{"num_hidden_layers": 20, "num_key_value_heads": 3, "intermediate_size": 768, "positions": "rope", "rope_theta": 2140.0, "init_std_qkv": 0.0622, "init_std_o": 0.00983, "init_std_up": 0.0622, "beta1": 0.95, "beta2": 0.98}
Each number is 200 + 40 x the weight over its row's rms, rounded and kept within 0 to 999. Layers, rows and columns count from 0. The size before them is the row's rms in percent of the matrix's.

# layer 17 MLP up, 768x192, rms 0.0803, rows 123-159, columns 0-95
094,213,289,246,170,236,257,302,183,222,147,181,222,192,153,132,157,220,187,224,250,266,214,163,255,224,189,158,182,198,273,141,189,243,173,150,139,224,244,178,254,178,266,257,167,170,220,222,231,169,243,228,250,233,146,176,117,209,127,196,142,181,219,148,196,192,156,234,193,214,237,128,264,247,205,190,140,194,277,238,211,244,236,189,209,147,218,222,291,251,170,133,162,184,183,191,213
107,221,236,206,231,251,240,208,189,236,261,123,256,192,168,163,185,235,120,199,173,167,190,181,194,226,122,243,268,284,192,229,239,221,177,187,201,197,265,178,205,189,175,175,156,197,195,219,158,128,225,318,169,202,172,207,187,195,240,204,236,176,241,185,102,182,238,213,145,142,227,182,212,245,167,197,155,196,194,219,181,208,113,150,168,211,189,117,144,235,179,162,230,194,206,172,238
102,235,211,163,266,177,154,200,258,169,233,190,214,124,247,181,211,207,204,163,130,245,190,191,207,166,247,192,182,200,152,188,244,209,285,222,292,153,213,227,219,193,220,161,209,192,279,213,176,171,258,194,208,131,238,161,216,166,200,199,215,107,167,192,193,180,174,136,193,91,182,264,230,268,170,179,241,199,231,171,178,205,198,143,193,184,169,239,198,206,188,215,173,137,161,217,203
105,279,143,163,260,198,268,154,194,233,97,182,133,169,176,194,210,186,163,204,189,203,260,227,170,169,197,196,180,193,242,195,205,215,211,161,242,196,188,220,192,304,259,240,240,169,211,224,126,198,182,208,182,231,223,188,182,236,153,291,154,152,207,202,183,188,206,207,183,139,195,192,212,252,151,236,108,228,276,179,207,164,201,130,193,167,275,142,270,169,241,175,201,202,158,198,201
102,179,246,147,189,240,94,220,204,200,148,179,185,212,178,134,181,226,203,231,214,269,210,199,119,216,163,220,215,221,231,239,147,110,181,224,182,244,142,156,214,192,111,194,145,180,159,175,284,167,156,185,203,136,196,192,105,239,164,220,226,241,197,238,191,181,183,186,172,137,229,182,226,204,262,165,219,260,267,216,170,282,115,220,192,244,113,179,217,223,162,206,191,185,179,176,219
100,235,221,192,144,217,128,203,210,185,194,184,262,141,136,184,180,308,196,228,171,184,167,186,153,188,200,210,177,147,239,206,164,252,195,206,184,123,216,163,205,272,219,178,161,170,270,245,234,223,222,265,212,314,193,184,193,196,200,224,250,204,152,201,219,191,208,181,185,237,185,178,262,284,208,202,219,214,192,240,276,318,214,179,133,250,167,169,254,207,218,223,190,154,200,316,244
102,306,166,252,171,136,255,232,182,251,180,192,264,126,130,203,158,154,232,192,203,199,211,202,199,143,265,201,174,180,210,214,203,189,197,197,253,191,224,152,212,172,201,257,223,155,153,180,201,122,175,190,197,194,253,200,161,201,165,187,184,185,247,179,186,248,138,277,199,166,225,217,171,164,178,128,255,175,291,180,168,181,223,125,191,257,197,84,264,190,174,173,244,149,186,174,229
104,265,166,227,194,152,188,231,237,244,123,217,224,230,185,53,176,196,171,239,212,240,155,212,215,141,82,301,239,216,159,189,183,164,279,196,187,219,179,200,240,95,171,189,170,220,250,150,196,234,243,225,169,267,150,249,220,216,174,177,173,207,198,125,194,212,193,172,147,185,219,261,190,220,205,254,188,191,217,201,322,234,145,154,159,191,215,133,201,182,180,197,226,207,138,225,192
101,185,199,242,149,196,252,200,244,182,156,84,282,262,209,124,167,241,188,199,218,190,172,229,178,124,217,219,198,210,224,251,195,196,215,157,145,176,250,182,174,192,191,236,201,177,220,210,172,160,184,175,215,217,215,172,230,215,159,160,180,137,188,151,210,256,169,224,178,171,164,182,252,186,359,158,219,183,264,219,215,166,114,162,168,220,161,212,239,206,177,174,241,198,185,135,268
103,153,180,188,176,184,219,157,198,113,168,206,221,136,184,176,179,150,223,185,158,242,206,202,210,163,238,195,239,227,278,250,190,164,246,150,158,256,183,190,185,254,177,162,186,190,232,231,192,191,205,219,268,252,263,168,171,189,214,212,164,158,200,169,214,202,228,229,203,112,203,286,195,188,159,203,191,206,222,265,134,279,208,265,183,237,185,180,219,174,233,106,151,129,136,116,248
101,277,218,145,142,93,164,199,247,194,182,241,188,149,166,206,169,240,149,174,119,244,193,235,169,219,192,255,193,206,231,251,196,154,137,175,225,228,195,235,188,233,211,190,166,243,212,162,160,130,224,247,138,171,152,206,246,180,173,243,217,132,187,171,198,206,196,193,216,240,252,211,239,313,242,236,176,203,236,231,202,260,152,224,129,180,195,185,211,206,166,271,177,158,262,217,219
100,169,172,260,202,210,130,202,128,197,174,231,199,147,177,179,186,204,175,193,195,158,171,199,192,186,203,253,115,234,248,173,240,207,229,164,230,126,216,243,183,225,200,242,163,149,204,187,240,191,279,157,220,226,254,199,144,176,156,185,199,184,300,239,168,231,125,208,208,153,210,272,239,172,201,228,221,209,232,208,216,208,220,168,155,185,198,178,207,151,216,185,259,170,177,141,279
102,194,172,236,230,101,198,203,233,218,159,246,215,128,129,197,161,221,189,188,196,140,223,238,195,191,137,193,291,207,261,204,246,241,195,189,252,161,197,211,201,156,190,208,207,162,221,182,243,216,220,188,136,276,238,266,161,235,146,176,255,190,181,156,108,159,269,172,191,229,210,240,208,279,265,219,168,207,199,210,187,279,205,210,178,164,182,221,291,206,219,237,177,165,153,210,161
104,202,262,179,233,149,134,224,226,183,140,206,183,251,125,206,96,133,146,223,141,177,192,242,152,235,234,205,177,182,262,207,248,215,248,214,208,152,221,178,255,211,264,271,205,256,168,183,145,189,283,216,221,168,219,234,209,253,208,141,233,134,158,164,210,157,237,241,160,168,184,145,216,163,227,173,176,216,207,175,246,152,159,266,177,232,223,203,246,222,212,170,221,204,176,194,147
098,185,219,224,156,232,295,166,218,215,234,174,246,190,223,221,190,208,133,184,245,206,136,167,221,141,167,242,218,194,236,135,300,245,268,242,119,142,278,166,191,228,203,258,145,176,234,197,192,184,183,246,188,257,193,227,214,204,170,139,242,212,130,169,213,192,169,161,227,202,219,211,151,203,177,139,146,160,205,192,186,295,269,181,188,222,224,162,231,171,187,213,188,112,233,251,211
096,161,208,172,163,149,223,203,219,208,145,273,203,222,203,192,135,254,120,180,158,289,185,159,248,130,161,181,225,214,184,205,209,155,223,237,241,257,215,196,273,113,238,223,216,204,191,219,168,173,228,184,213,237,268,219,182,215,212,182,245,183,225,197,199,182,190,226,150,241,169,311,151,193,207,176,196,182,273,240,188,302,148,151,175,235,198,172,190,220,224,220,197,160,226,208,276
099,250,207,284,240,176,207,183,209,216,190,227,181,151,153,236,244,278,113,178,242,159,139,219,212,184,192,235,239,148,168,274,205,284,108,244,181,90,240,148,199,297,248,181,163,164,218,235,199,218,187,170,213,182,182,182,196,85,191,130,182,234,210,191,157,203,174,194,151,146,193,155,192,179,198,216,164,214,174,174,276,277,183,170,183,190,211,224,280,184,123,223,153,206,162,219,201
106,167,292,171,186,237,198,132,260,176,211,156,201,240,182,174,170,214,133,195,177,205,202,248,224,192,154,299,163,280,209,287,248,234,285,215,160,193,257,233,214,158,193,152,214,207,188,154,144,168,286,246,230,218,203,229,240,182,210,180,182,205,196,121,168,129,174,209,218,186,215,208,253,251,202,203,131,188,297,229,230,269,154,218,147,216,261,191,246,260,227,150,201,216,164,228,197
096,214,118,186,265,171,146,255,219,219,151,218,186,230,232,174,232,220,205,100,247,231,254,187,111,232,136,290,181,186,162,239,125,199,143,132,228,170,195,237,231,244,193,231,164,146,269,213,85,246,216,227,171,201,191,175,203,206,179,115,213,247,253,203,308,185,190,212,185,161,214,170,217,200,165,166,293,240,127,156,126,229,198,151,167,193,220,155,218,161,170,251,95,166,199,216,141
101,284,173,235,207,187,167,225,216,258,147,239,243,144,132,215,199,174,131,221,149,145,226,213,137,202,192,215,228,190,216,232,265,212,183,207,185,187,191,190,216,200,203,210,224,223,276,154,150,188,184,179,194,209,253,175,176,182,220,154,219,152,138,171,276,175,196,189,198,164,256,157,154,227,175,159,165,201,133,255,204,192,195,190,113,125,193,175,207,256,182,218,208,161,169,276,182
104,215,188,186,193,261,177,261,331,179,200,191,229,266,147,123,131,185,173,165,213,200,205,198,219,230,218,195,274,149,208,221,137,306,281,269,165,162,157,152,217,218,155,207,228,131,164,179,195,218,243,244,226,181,224,229,202,220,208,209,214,233,244,143,227,225,169,214,224,162,199,141,261,179,196,187,186,260,170,152,158,200,132,175,183,253,188,190,205,193,214,212,73,134,229,224,254
099,205,181,254,278,171,137,312,199,309,195,158,126,207,200,177,100,212,128,118,154,200,197,153,238,199,199,169,251,196,183,199,176,248,222,215,211,220,222,227,225,130,162,230,192,282,216,219,273,171,238,234,186,186,243,190,180,189,171,205,208,224,180,188,230,235,207,120,188,133,249,215,292,210,195,253,195,212,225,169,169,206,232,170,172,284,179,200,162,181,227,176,198,236,171,217,223
106,219,228,145,172,220,248,220,221,233,234,261,207,196,227,218,206,233,189,200,196,138,145,213,207,175,183,169,186,128,221,283,133,210,243,182,226,245,230,175,196,209,190,220,208,253,281,241,200,138,201,235,185,159,235,184,181,142,202,269,292,193,131,205,163,247,201,235,157,175,228,177,279,243,242,205,212,183,203,203,263,185,162,118,181,245,198,138,285,161,251,270,205,123,177,233,191
102,273,222,239,211,188,275,245,220,226,205,238,209,200,235,186,175,250,206,158,205,160,211,176,183,176,272,204,189,164,157,167,246,243,217,186,227,192,171,218,210,184,176,206,177,209,241,230,206,180,226,235,145,168,219,124,188,141,126,180,236,188,244,156,240,111,204,165,141,190,280,133,224,201,197,220,176,272,195,311,183,259,219,239,215,217,160,153,232,165,238,239,158,89,254,206,222
098,252,220,193,169,132,156,270,220,158,185,260,225,202,191,157,181,170,193,190,239,95,211,156,213,189,169,198,223,182,241,219,224,194,199,184,246,237,254,145,172,277,220,166,180,215,270,213,173,231,316,175,128,189,183,168,192,208,144,125,263,204,205,206,123,214,192,267,129,176,281,173,223,190,212,229,144,238,243,285,94,148,205,183,243,227,188,209,225,242,210,193,189,163,221,188,243
102,230,197,75,204,169,230,230,224,235,215,185,245,183,165,214,205,138,116,188,236,180,219,158,179,225,232,270,194,145,321,212,214,250,233,221,163,201,244,200,209,224,215,150,154,192,245,140,150,204,226,142,180,204,261,181,173,252,236,185,168,240,222,113,139,207,206,164,159,194,243,262,214,203,170,223,210,255,223,211,261,148,229,141,196,212,201,191,255,195,277,184,207,241,198,192,212
092,268,215,251,281,221,187,213,211,209,216,172,205,152,153,200,197,180,110,208,177,236,122,249,198,155,187,169,237,232,189,238,217,282,218,227,205,186,269,120,238,190,171,167,222,183,195,264,173,210,173,195,182,221,167,232,166,257,158,178,244,328,246,216,191,285,224,150,193,163,271,166,187,216,178,168,117,236,145,218,201,204,157,218,170,137,176,145,235,168,195,216,111,232,200,260,217
099,193,199,136,243,218,247,219,238,203,171,209,186,208,149,152,165,222,179,177,170,246,216,108,136,165,149,150,243,146,182,211,133,168,190,173,247,218,207,190,282,212,155,272,202,158,264,183,126,222,224,158,228,291,203,205,198,209,220,168,246,214,192,172,211,216,195,194,259,195,242,156,198,227,165,116,216,171,247,244,167,186,130,173,165,249,161,194,192,222,139,241,159,159,217,207,176
101,168,176,237,254,230,226,241,227,281,136,175,220,107,217,222,185,266,171,215,203,181,194,206,213,196,294,255,216,261,253,161,253,193,157,208,143,188,130,219,205,166,267,217,161,201,231,185,205,210,224,169,225,212,192,193,191,198,173,156,247,174,205,196,175,241,171,173,217,149,147,209,261,209,162,168,214,227,198,272,206,231,246,86,171,149,143,197,229,153,224,166,182,217,173,177,232
097,237,192,242,162,213,176,237,242,190,166,180,160,191,222,181,149,233,181,173,212,169,210,300,269,198,240,116,228,229,218,184,173,288,241,234,240,78,112,167,164,237,151,189,215,228,200,211,232,255,176,206,217,169,215,243,171,182,174,254,179,196,229,171,182,245,177,128,171,141,283,220,185,202,199,200,242,232,176,209,222,243,180,152,144,248,157,146,173,145,229,228,217,212,142,246,240
093,203,197,205,241,229,147,230,242,272,165,140,164,97,178,143,259,161,171,223,264,155,219,161,207,184,178,183,207,139,303,221,249,164,234,245,151,208,291,156,197,252,146,238,215,175,266,168,146,214,224,176,186,214,248,208,211,180,157,188,193,186,164,180,227,186,224,151,184,210,213,304,266,168,203,260,208,247,160,248,220,188,232,163,150,242,131,160,207,212,267,205,220,214,140,204,229
096,191,176,183,258,140,186,188,251,260,220,197,274,164,87,199,189,246,146,224,199,212,205,202,191,172,199,253,179,205,248,229,183,163,145,224,179,194,229,166,266,148,238,235,190,149,199,215,146,123,226,177,294,255,206,125,127,217,177,226,254,247,142,143,270,172,255,231,227,219,284,244,218,220,139,234,149,194,204,239,246,154,207,171,257,151,219,154,169,228,205,267,190,186,131,218,219
104,189,226,219,227,232,148,162,132,224,165,206,204,232,221,189,164,249,218,177,237,287,202,202,204,137,282,189,200,187,170,198,186,234,215,219,151,164,233,196,241,217,192,162,224,224,268,124,156,186,151,247,115,136,190,239,232,219,240,97,217,222,169,210,178,254,182,187,155,175,222,181,319,191,179,207,168,271,181,204,221,240,148,223,182,300,211,239,256,139,198,196,175,134,208,191,233
103,242,194,199,238,187,199,190,187,175,161,184,236,164,183,170,198,191,190,68,175,153,240,179,192,173,163,289,185,193,191,270,226,185,224,238,282,139,226,158,245,224,188,197,147,110,241,123,195,180,204,219,191,186,194,229,166,181,189,206,299,252,176,261,214,183,161,272,219,101,232,187,199,233,141,207,168,185,249,207,169,235,150,211,195,201,210,215,142,225,195,236,221,249,138,193,200
092,139,279,215,210,190,174,274,204,244,227,250,198,88,177,144,188,236,211,195,183,195,211,206,185,233,135,172,235,247,180,241,146,200,183,195,185,184,234,278,217,145,203,200,221,192,198,223,202,231,206,226,149,148,290,257,223,197,192,179,182,184,269,194,147,209,283,187,225,109,205,188,198,164,147,173,181,252,161,188,193,127,173,207,207,180,168,233,252,197,309,286,198,212,150,219,145
089,135,257,158,254,188,254,300,209,221,207,156,153,113,166,166,152,208,187,173,161,151,194,266,183,267,152,257,170,191,228,171,200,178,139,238,187,265,214,240,258,236,201,187,167,171,217,148,201,180,234,192,216,221,258,175,165,233,163,211,275,194,258,233,197,170,273,279,185,184,213,221,213,200,157,239,212,313,192,238,232,191,233,242,149,241,188,164,213,196,249,125,233,196,219,232,233
092,164,198,218,183,184,222,209,140,243,142,171,180,193,115,217,146,219,144,206,199,238,235,210,199,184,164,211,178,139,247,191,258,227,232,227,239,220,264,202,211,139,214,182,203,186,304,225,142,207,236,158,147,182,193,170,167,230,184,202,266,191,217,180,227,188,206,173,191,152,173,266,268,245,206,217,209,242,243,227,279,166,206,115,227,173,171,174,256,236,258,201,178,147,156,270,173
# layer 17 MLP down (transposed), 768x192, rms 0.0704, rows 123-158, columns 0-95
097,208,172,212,154,235,201,210,196,221,161,223,181,147,176,182,197,174,228,201,195,223,230,211,187,143,149,196,277,210,216,267,148,283,197,250,193,122,271,221,222,245,169,153,289,201,270,172,174,231,226,342,140,112,212,224,180,229,207,150,249,120,162,201,127,167,185,247,190,167,231,207,220,226,155,211,134,164,200,224,266,163,136,179,242,188,222,221,161,118,227,195,89,150,201,200,187
110,161,224,185,143,166,140,197,203,253,228,226,147,167,197,172,270,178,113,168,205,188,183,186,174,182,269,174,218,59,265,204,189,254,270,203,209,172,165,268,203,163,207,207,203,279,156,198,247,146,179,219,205,226,153,214,236,165,146,222,211,250,196,271,211,172,235,159,273,180,231,227,265,216,260,127,250,225,190,199,259,239,195,192,201,184,212,143,203,160,99,232,197,227,181,245,118
102,232,176,60,168,222,241,128,208,209,249,186,210,230,180,157,164,207,175,208,196,204,219,174,230,231,244,245,197,223,200,174,218,227,247,174,188,246,218,163,189,185,279,134,235,186,189,209,245,185,215,104,190,194,228,243,212,211,233,205,156,251,209,162,239,226,164,182,179,212,157,143,189,250,236,183,215,252,212,240,155,211,191,211,237,228,209,228,163,101,165,183,192,215,190,231,119
106,204,231,154,215,225,177,265,229,204,168,266,244,188,218,230,280,185,270,203,171,234,137,188,210,166,176,136,289,242,222,165,226,199,149,166,208,149,165,228,169,212,244,166,201,242,244,199,185,255,253,227,184,156,222,197,228,125,192,196,237,190,189,172,173,148,182,282,193,133,213,205,235,235,175,176,257,145,200,227,172,171,201,267,175,99,180,199,257,121,191,180,129,165,225,177,179
105,284,269,172,204,192,190,218,220,230,284,213,165,169,176,190,164,237,265,298,159,146,194,225,197,215,174,185,220,193,238,203,191,203,221,195,112,161,144,164,179,209,248,212,148,242,238,202,205,140,218,238,192,270,200,178,157,134,175,121,166,198,261,196,99,173,254,175,187,226,190,160,153,182,186,189,314,216,221,174,240,152,214,231,163,214,162,203,223,197,176,297,248,178,236,201,244
090,183,198,166,229,237,184,209,215,196,184,240,190,211,193,164,248,251,236,281,200,179,173,228,151,139,182,119,171,159,189,265,147,236,227,234,182,151,189,190,205,188,157,172,179,138,234,293,197,159,217,286,227,211,177,153,197,219,220,222,253,135,261,213,199,207,168,161,150,118,250,155,199,216,186,186,185,209,163,199,186,231,229,182,202,244,308,158,252,229,241,151,139,136,188,218,200
105,181,148,256,189,231,225,210,247,208,225,250,205,207,168,270,212,192,243,104,173,205,193,128,204,209,210,155,207,129,196,214,204,231,202,220,232,194,113,271,176,164,253,164,164,282,236,251,202,174,197,174,184,130,282,216,211,204,209,240,173,184,209,252,188,267,186,230,203,198,174,184,179,168,229,213,164,178,181,178,135,196,157,205,194,70,254,263,184,196,216,211,210,153,241,232,198
108,209,132,203,170,176,261,198,236,192,227,221,172,294,232,265,198,219,190,205,232,215,242,223,245,229,171,166,199,253,168,210,141,202,184,249,224,220,225,234,184,228,239,223,184,257,165,172,151,144,213,183,235,188,178,234,134,181,236,241,211,197,261,259,252,175,281,188,143,209,244,240,174,281,153,198,201,190,143,236,233,206,215,147,249,97,220,183,193,220,204,201,180,195,241,183,141
100,211,138,213,226,202,150,245,211,206,144,211,224,190,220,221,228,233,192,229,251,161,238,189,164,239,171,198,250,236,141,174,146,218,223,227,164,221,131,142,265,195,181,126,204,184,206,216,183,174,189,138,248,215,183,218,154,252,228,256,176,237,176,146,203,127,196,154,173,241,249,195,207,168,183,218,227,204,117,225,223,232,290,209,239,238,251,202,177,192,203,230,89,198,176,261,223
098,178,185,306,209,187,204,218,262,204,193,191,168,202,218,219,189,237,201,160,183,168,239,243,165,215,160,242,211,218,122,207,275,255,169,186,224,192,261,222,153,186,215,212,189,217,190,188,217,181,191,251,170,223,231,177,204,231,250,214,189,176,255,223,116,246,138,199,182,232,250,209,150,242,202,175,195,147,176,151,241,186,151,146,246,91,141,222,212,208,271,233,158,182,115,186,214
098,221,233,178,109,235,199,199,243,174,265,170,142,188,241,240,174,242,225,233,223,147,158,230,192,266,231,179,139,243,167,215,228,224,261,245,175,206,123,223,150,158,271,243,281,167,216,207,224,185,162,184,230,194,254,190,165,181,197,202,172,213,155,301,204,204,200,258,227,153,111,123,221,189,172,246,178,201,191,227,169,200,187,215,145,255,245,150,198,161,191,207,98,220,139,219,148
096,173,271,244,201,214,227,254,207,158,175,169,156,191,228,256,167,136,171,169,153,223,171,194,197,174,134,218,170,166,153,129,188,121,251,160,224,194,243,182,254,247,243,230,237,255,247,213,189,263,207,206,209,236,226,246,178,130,233,276,202,204,194,198,187,186,123,221,174,211,245,166,156,183,181,194,216,223,202,200,288,222,259,197,214,198,163,235,215,213,201,331,233,218,225,267,244
099,223,205,194,222,257,198,132,158,222,221,166,196,209,349,209,246,123,217,248,188,248,163,147,181,152,177,187,146,223,157,169,229,142,171,191,224,228,225,266,174,216,207,143,132,215,208,215,144,170,164,176,202,225,199,158,222,238,140,188,159,200,237,274,189,235,170,228,175,233,111,200,229,163,174,170,195,208,239,241,163,150,228,205,157,206,151,214,216,214,213,175,138,176,246,150,226
095,187,258,162,153,235,198,114,221,156,252,200,265,207,291,151,269,190,132,213,201,205,211,178,249,202,184,240,225,174,134,190,194,209,155,138,177,203,189,211,244,156,227,170,183,229,270,214,171,218,218,150,192,219,177,165,222,197,150,281,173,298,196,243,195,215,180,204,203,213,185,230,218,269,275,89,158,191,189,139,166,300,226,214,182,152,241,265,178,171,218,237,213,200,153,225,254
090,223,175,188,200,183,178,197,220,221,236,262,127,148,156,243,204,206,225,193,237,177,187,310,272,262,242,177,170,193,206,197,177,197,116,255,233,182,200,258,184,134,215,181,245,275,173,206,197,173,202,149,227,193,255,99,158,250,225,273,263,218,255,188,207,201,169,233,177,189,174,224,248,226,206,139,132,217,248,212,243,229,143,215,207,190,189,208,220,142,198,192,211,208,219,164,249
100,279,214,160,231,168,239,195,170,195,212,154,151,218,188,217,261,196,179,175,279,190,186,251,234,151,266,207,178,187,240,233,153,267,210,237,192,87,228,174,203,169,153,220,210,187,197,232,231,175,187,166,190,232,182,200,187,178,144,133,204,197,156,209,235,279,116,217,198,168,168,190,183,204,204,186,224,52,186,184,158,145,250,237,214,245,172,206,257,252,199,204,165,199,196,179,210
095,166,223,146,226,161,184,215,223,165,226,219,172,276,216,196,199,155,232,269,253,260,166,240,189,183,215,183,227,257,227,181,224,211,270,157,221,202,190,154,228,221,232,176,181,226,139,214,238,188,216,187,238,117,150,173,227,199,305,207,217,127,234,235,225,175,253,185,213,193,277,215,228,174,258,207,269,193,199,196,100,253,147,163,153,191,186,197,203,220,182,200,93,148,203,195,175
098,186,180,151,196,151,200,259,168,193,248,255,176,215,167,168,254,260,159,180,158,158,207,162,128,162,236,144,195,170,161,190,161,223,243,183,193,120,206,237,237,247,231,156,178,144,157,185,138,139,240,152,179,201,227,225,190,187,200,174,286,182,182,209,174,205,191,197,223,257,110,196,150,185,185,173,185,238,284,221,268,176,181,305,219,239,209,223,207,208,187,207,206,131,159,233,193
106,205,189,166,260,187,247,105,225,133,230,175,206,229,175,241,244,206,171,193,179,184,146,275,173,242,277,197,272,254,193,164,268,203,227,201,163,197,231,198,254,180,175,181,234,209,147,212,245,201,176,213,195,177,224,215,135,254,108,258,154,173,244,210,201,178,205,129,236,191,176,243,207,216,154,197,238,175,213,222,183,266,214,108,188,151,225,240,200,224,253,110,295,259,221,160,185
092,267,161,227,246,128,166,205,197,184,223,254,219,230,194,192,187,205,175,228,214,189,198,252,127,213,152,159,170,162,169,207,210,226,180,265,107,217,287,249,262,274,197,191,210,180,233,172,172,260,217,210,151,215,256,182,244,194,266,260,122,226,267,180,61,192,227,145,214,201,189,223,161,181,202,190,231,194,208,229,192,228,128,224,174,123,112,233,212,210,148,197,224,181,204,268,190
102,189,193,144,178,188,158,272,176,201,184,204,172,161,211,218,189,252,157,159,207,239,232,184,263,185,315,150,172,210,182,159,249,142,173,246,245,240,207,187,227,253,245,214,231,218,220,225,175,233,248,174,177,250,181,207,162,234,225,160,209,182,235,230,132,128,299,206,219,279,170,243,220,204,246,240,230,182,218,211,176,199,207,230,213,147,239,265,115,241,260,166,193,244,186,254,140
101,208,230,142,218,240,214,167,221,151,248,171,239,198,242,233,199,209,265,187,288,235,229,200,131,187,218,212,218,184,217,165,101,229,190,254,238,255,176,177,287,246,214,240,251,191,227,214,195,184,183,256,231,150,172,174,232,223,214,230,213,167,259,134,263,225,230,244,250,176,233,157,138,154,238,138,162,254,217,182,275,212,193,292,244,219,203,234,243,158,194,167,254,213,190,159,217
105,224,220,133,162,251,145,235,181,242,236,205,192,197,189,196,248,260,200,216,183,197,147,218,202,184,220,179,183,208,232,233,226,248,188,139,260,222,204,233,163,253,209,198,195,229,185,264,270,188,195,209,204,154,203,170,215,196,210,240,203,218,162,181,220,178,172,281,242,199,232,193,193,208,213,209,232,147,271,197,208,193,226,245,240,200,169,145,241,249,148,327,194,128,346,223,144
109,177,203,211,220,182,181,141,128,220,194,168,252,181,144,266,267,217,130,203,209,190,206,254,275,169,159,148,115,192,193,263,231,133,315,195,239,197,193,214,220,169,282,214,247,122,201,229,184,209,200,200,216,173,224,209,168,156,197,238,223,238,129,226,214,179,205,211,266,244,145,103,222,253,243,234,206,262,173,231,203,183,175,245,208,234,222,177,216,189,239,189,197,170,194,211,83
102,124,188,242,265,211,229,191,222,231,166,171,187,162,284,153,139,188,170,234,202,198,134,221,180,229,240,225,119,220,256,241,164,215,230,123,140,249,217,220,219,162,187,169,223,298,152,221,166,196,204,169,308,210,188,158,237,217,247,328,233,278,173,125,222,144,181,201,223,190,164,221,157,151,239,199,192,199,170,161,193,199,195,171,181,245,224,154,190,184,200,190,188,233,189,229,145
086,229,224,182,112,249,137,260,120,208,181,184,261,112,129,155,209,127,175,313,191,157,226,181,225,202,200,251,195,217,213,206,158,205,236,188,179,211,205,175,204,210,91,217,245,153,201,200,206,178,219,236,126,232,256,191,204,142,222,215,185,261,270,213,191,240,190,164,228,156,226,155,202,137,215,178,109,196,204,174,222,175,203,249,142,160,164,253,158,206,164,258,222,217,195,208,234
095,203,263,154,225,197,240,237,200,169,220,158,235,195,181,191,223,164,149,237,234,171,179,162,142,160,177,213,169,127,206,229,188,181,226,264,194,181,222,197,200,254,198,158,235,168,192,197,231,168,219,211,129,121,183,161,201,165,260,202,187,135,243,251,139,124,266,182,186,122,188,269,256,153,222,207,235,187,240,225,230,179,49,251,241,220,179,226,198,178,168,211,178,193,221,125,142
100,237,216,158,227,210,183,169,159,145,210,251,214,236,173,200,287,173,213,157,215,221,250,225,166,226,260,199,230,188,159,253,168,223,256,256,184,154,191,186,188,160,202,179,189,231,240,191,229,233,213,187,171,155,224,206,256,212,154,216,127,180,134,55,225,211,55,179,164,245,198,180,202,216,138,163,213,217,200,250,150,186,117,217,184,185,206,202,224,145,131,220,254,243,196,168,212
099,213,258,230,169,183,182,242,232,133,128,222,225,246,136,218,196,153,208,220,198,251,199,239,193,177,210,223,176,196,149,153,271,160,243,218,201,219,196,215,218,224,151,180,216,155,201,219,217,133,227,165,186,165,137,221,267,259,212,228,285,179,207,238,83,196,242,226,199,215,166,194,161,147,290,184,125,205,174,217,210,208,141,270,175,158,201,214,163,194,174,240,249,205,167,141,215
091,206,198,204,197,208,176,186,107,211,253,199,221,217,225,172,189,204,185,242,211,189,179,187,187,175,162,128,216,187,116,217,195,228,107,218,217,187,212,113,189,209,286,204,196,131,301,247,240,155,243,263,239,209,197,250,237,184,171,165,211,225,224,194,141,140,188,161,145,198,117,145,209,259,206,204,146,128,263,187,187,214,238,220,213,208,199,229,292,213,143,217,248,252,176,202,206
085,276,231,194,228,158,163,192,148,170,221,160,170,241,183,264,175,153,151,324,196,195,225,255,220,237,218,124,166,179,184,205,217,233,125,182,234,179,267,192,187,199,198,178,271,138,136,173,185,199,182,197,196,159,189,207,181,161,213,153,171,289,168,236,192,243,163,165,177,150,204,168,153,188,205,224,148,198,202,245,223,134,264,179,229,141,143,251,195,185,213,203,234,223,170,222,192
103,237,166,175,183,214,175,175,148,246,190,264,153,177,194,158,169,209,327,249,196,235,196,123,165,198,209,302,203,190,231,180,164,213,183,220,182,84,107,208,206,130,238,138,218,156,92,146,235,186,172,189,195,168,279,186,181,190,169,256,239,175,191,196,181,196,171,180,177,139,221,243,202,190,208,158,252,171,134,191,210,257,251,205,208,218,227,199,261,275,189,229,188,176,226,213,219
105,147,276,221,137,145,239,151,205,246,161,176,198,321,267,204,194,170,140,151,176,265,147,127,214,178,252,159,153,150,185,241,167,215,251,171,117,197,191,232,222,256,222,249,227,198,189,235,209,177,62,282,196,200,167,203,192,230,197,177,190,122,165,158,229,167,241,244,257,203,208,222,276,223,171,265,197,195,204,182,254,203,240,237,202,211,281,193,175,216,235,220,256,231,207,172,191
106,228,239,123,165,138,206,205,274,187,244,244,209,177,238,280,171,182,261,207,180,179,209,160,249,203,164,109,180,196,208,228,151,198,231,173,161,275,220,242,67,216,156,145,304,146,169,158,214,259,95,203,142,131,181,209,261,183,231,216,202,198,128,122,167,207,166,226,236,213,210,246,178,255,172,152,193,191,231,152,180,194,256,196,184,163,226,194,211,207,133,198,183,163,265,194,224
091,216,150,139,196,188,203,255,167,231,154,108,182,257,223,204,157,162,225,296,224,249,182,160,193,173,184,192,155,168,197,271,243,171,163,193,171,226,182,194,135,207,177,200,191,208,131,183,153,224,174,220,184,148,157,150,243,202,168,218,171,267,211,141,150,277,142,137,158,122,147,214,172,259,249,303,210,238,227,178,217,262,196,128,218,260,250,137,228,188,179,158,157,230,209,194,214
074,182,218,205,188,167,200,175,209,222,219,139,143,225,159,190,195,204,182,189,191,258,238,196,199,173,207,192,208,216,213,177,264,235,240,184,205,214,194,159,212,214,217,221,198,161,170,133,178,172,196,228,188,224,174,197,184,160,148,208,171,154,252,195,0,252,133,196,236,249,199,209,222,198,211,196,200,203,206,220,222,208,83,213,177,163,173,224,190,196,157,181,216,198,127,258,238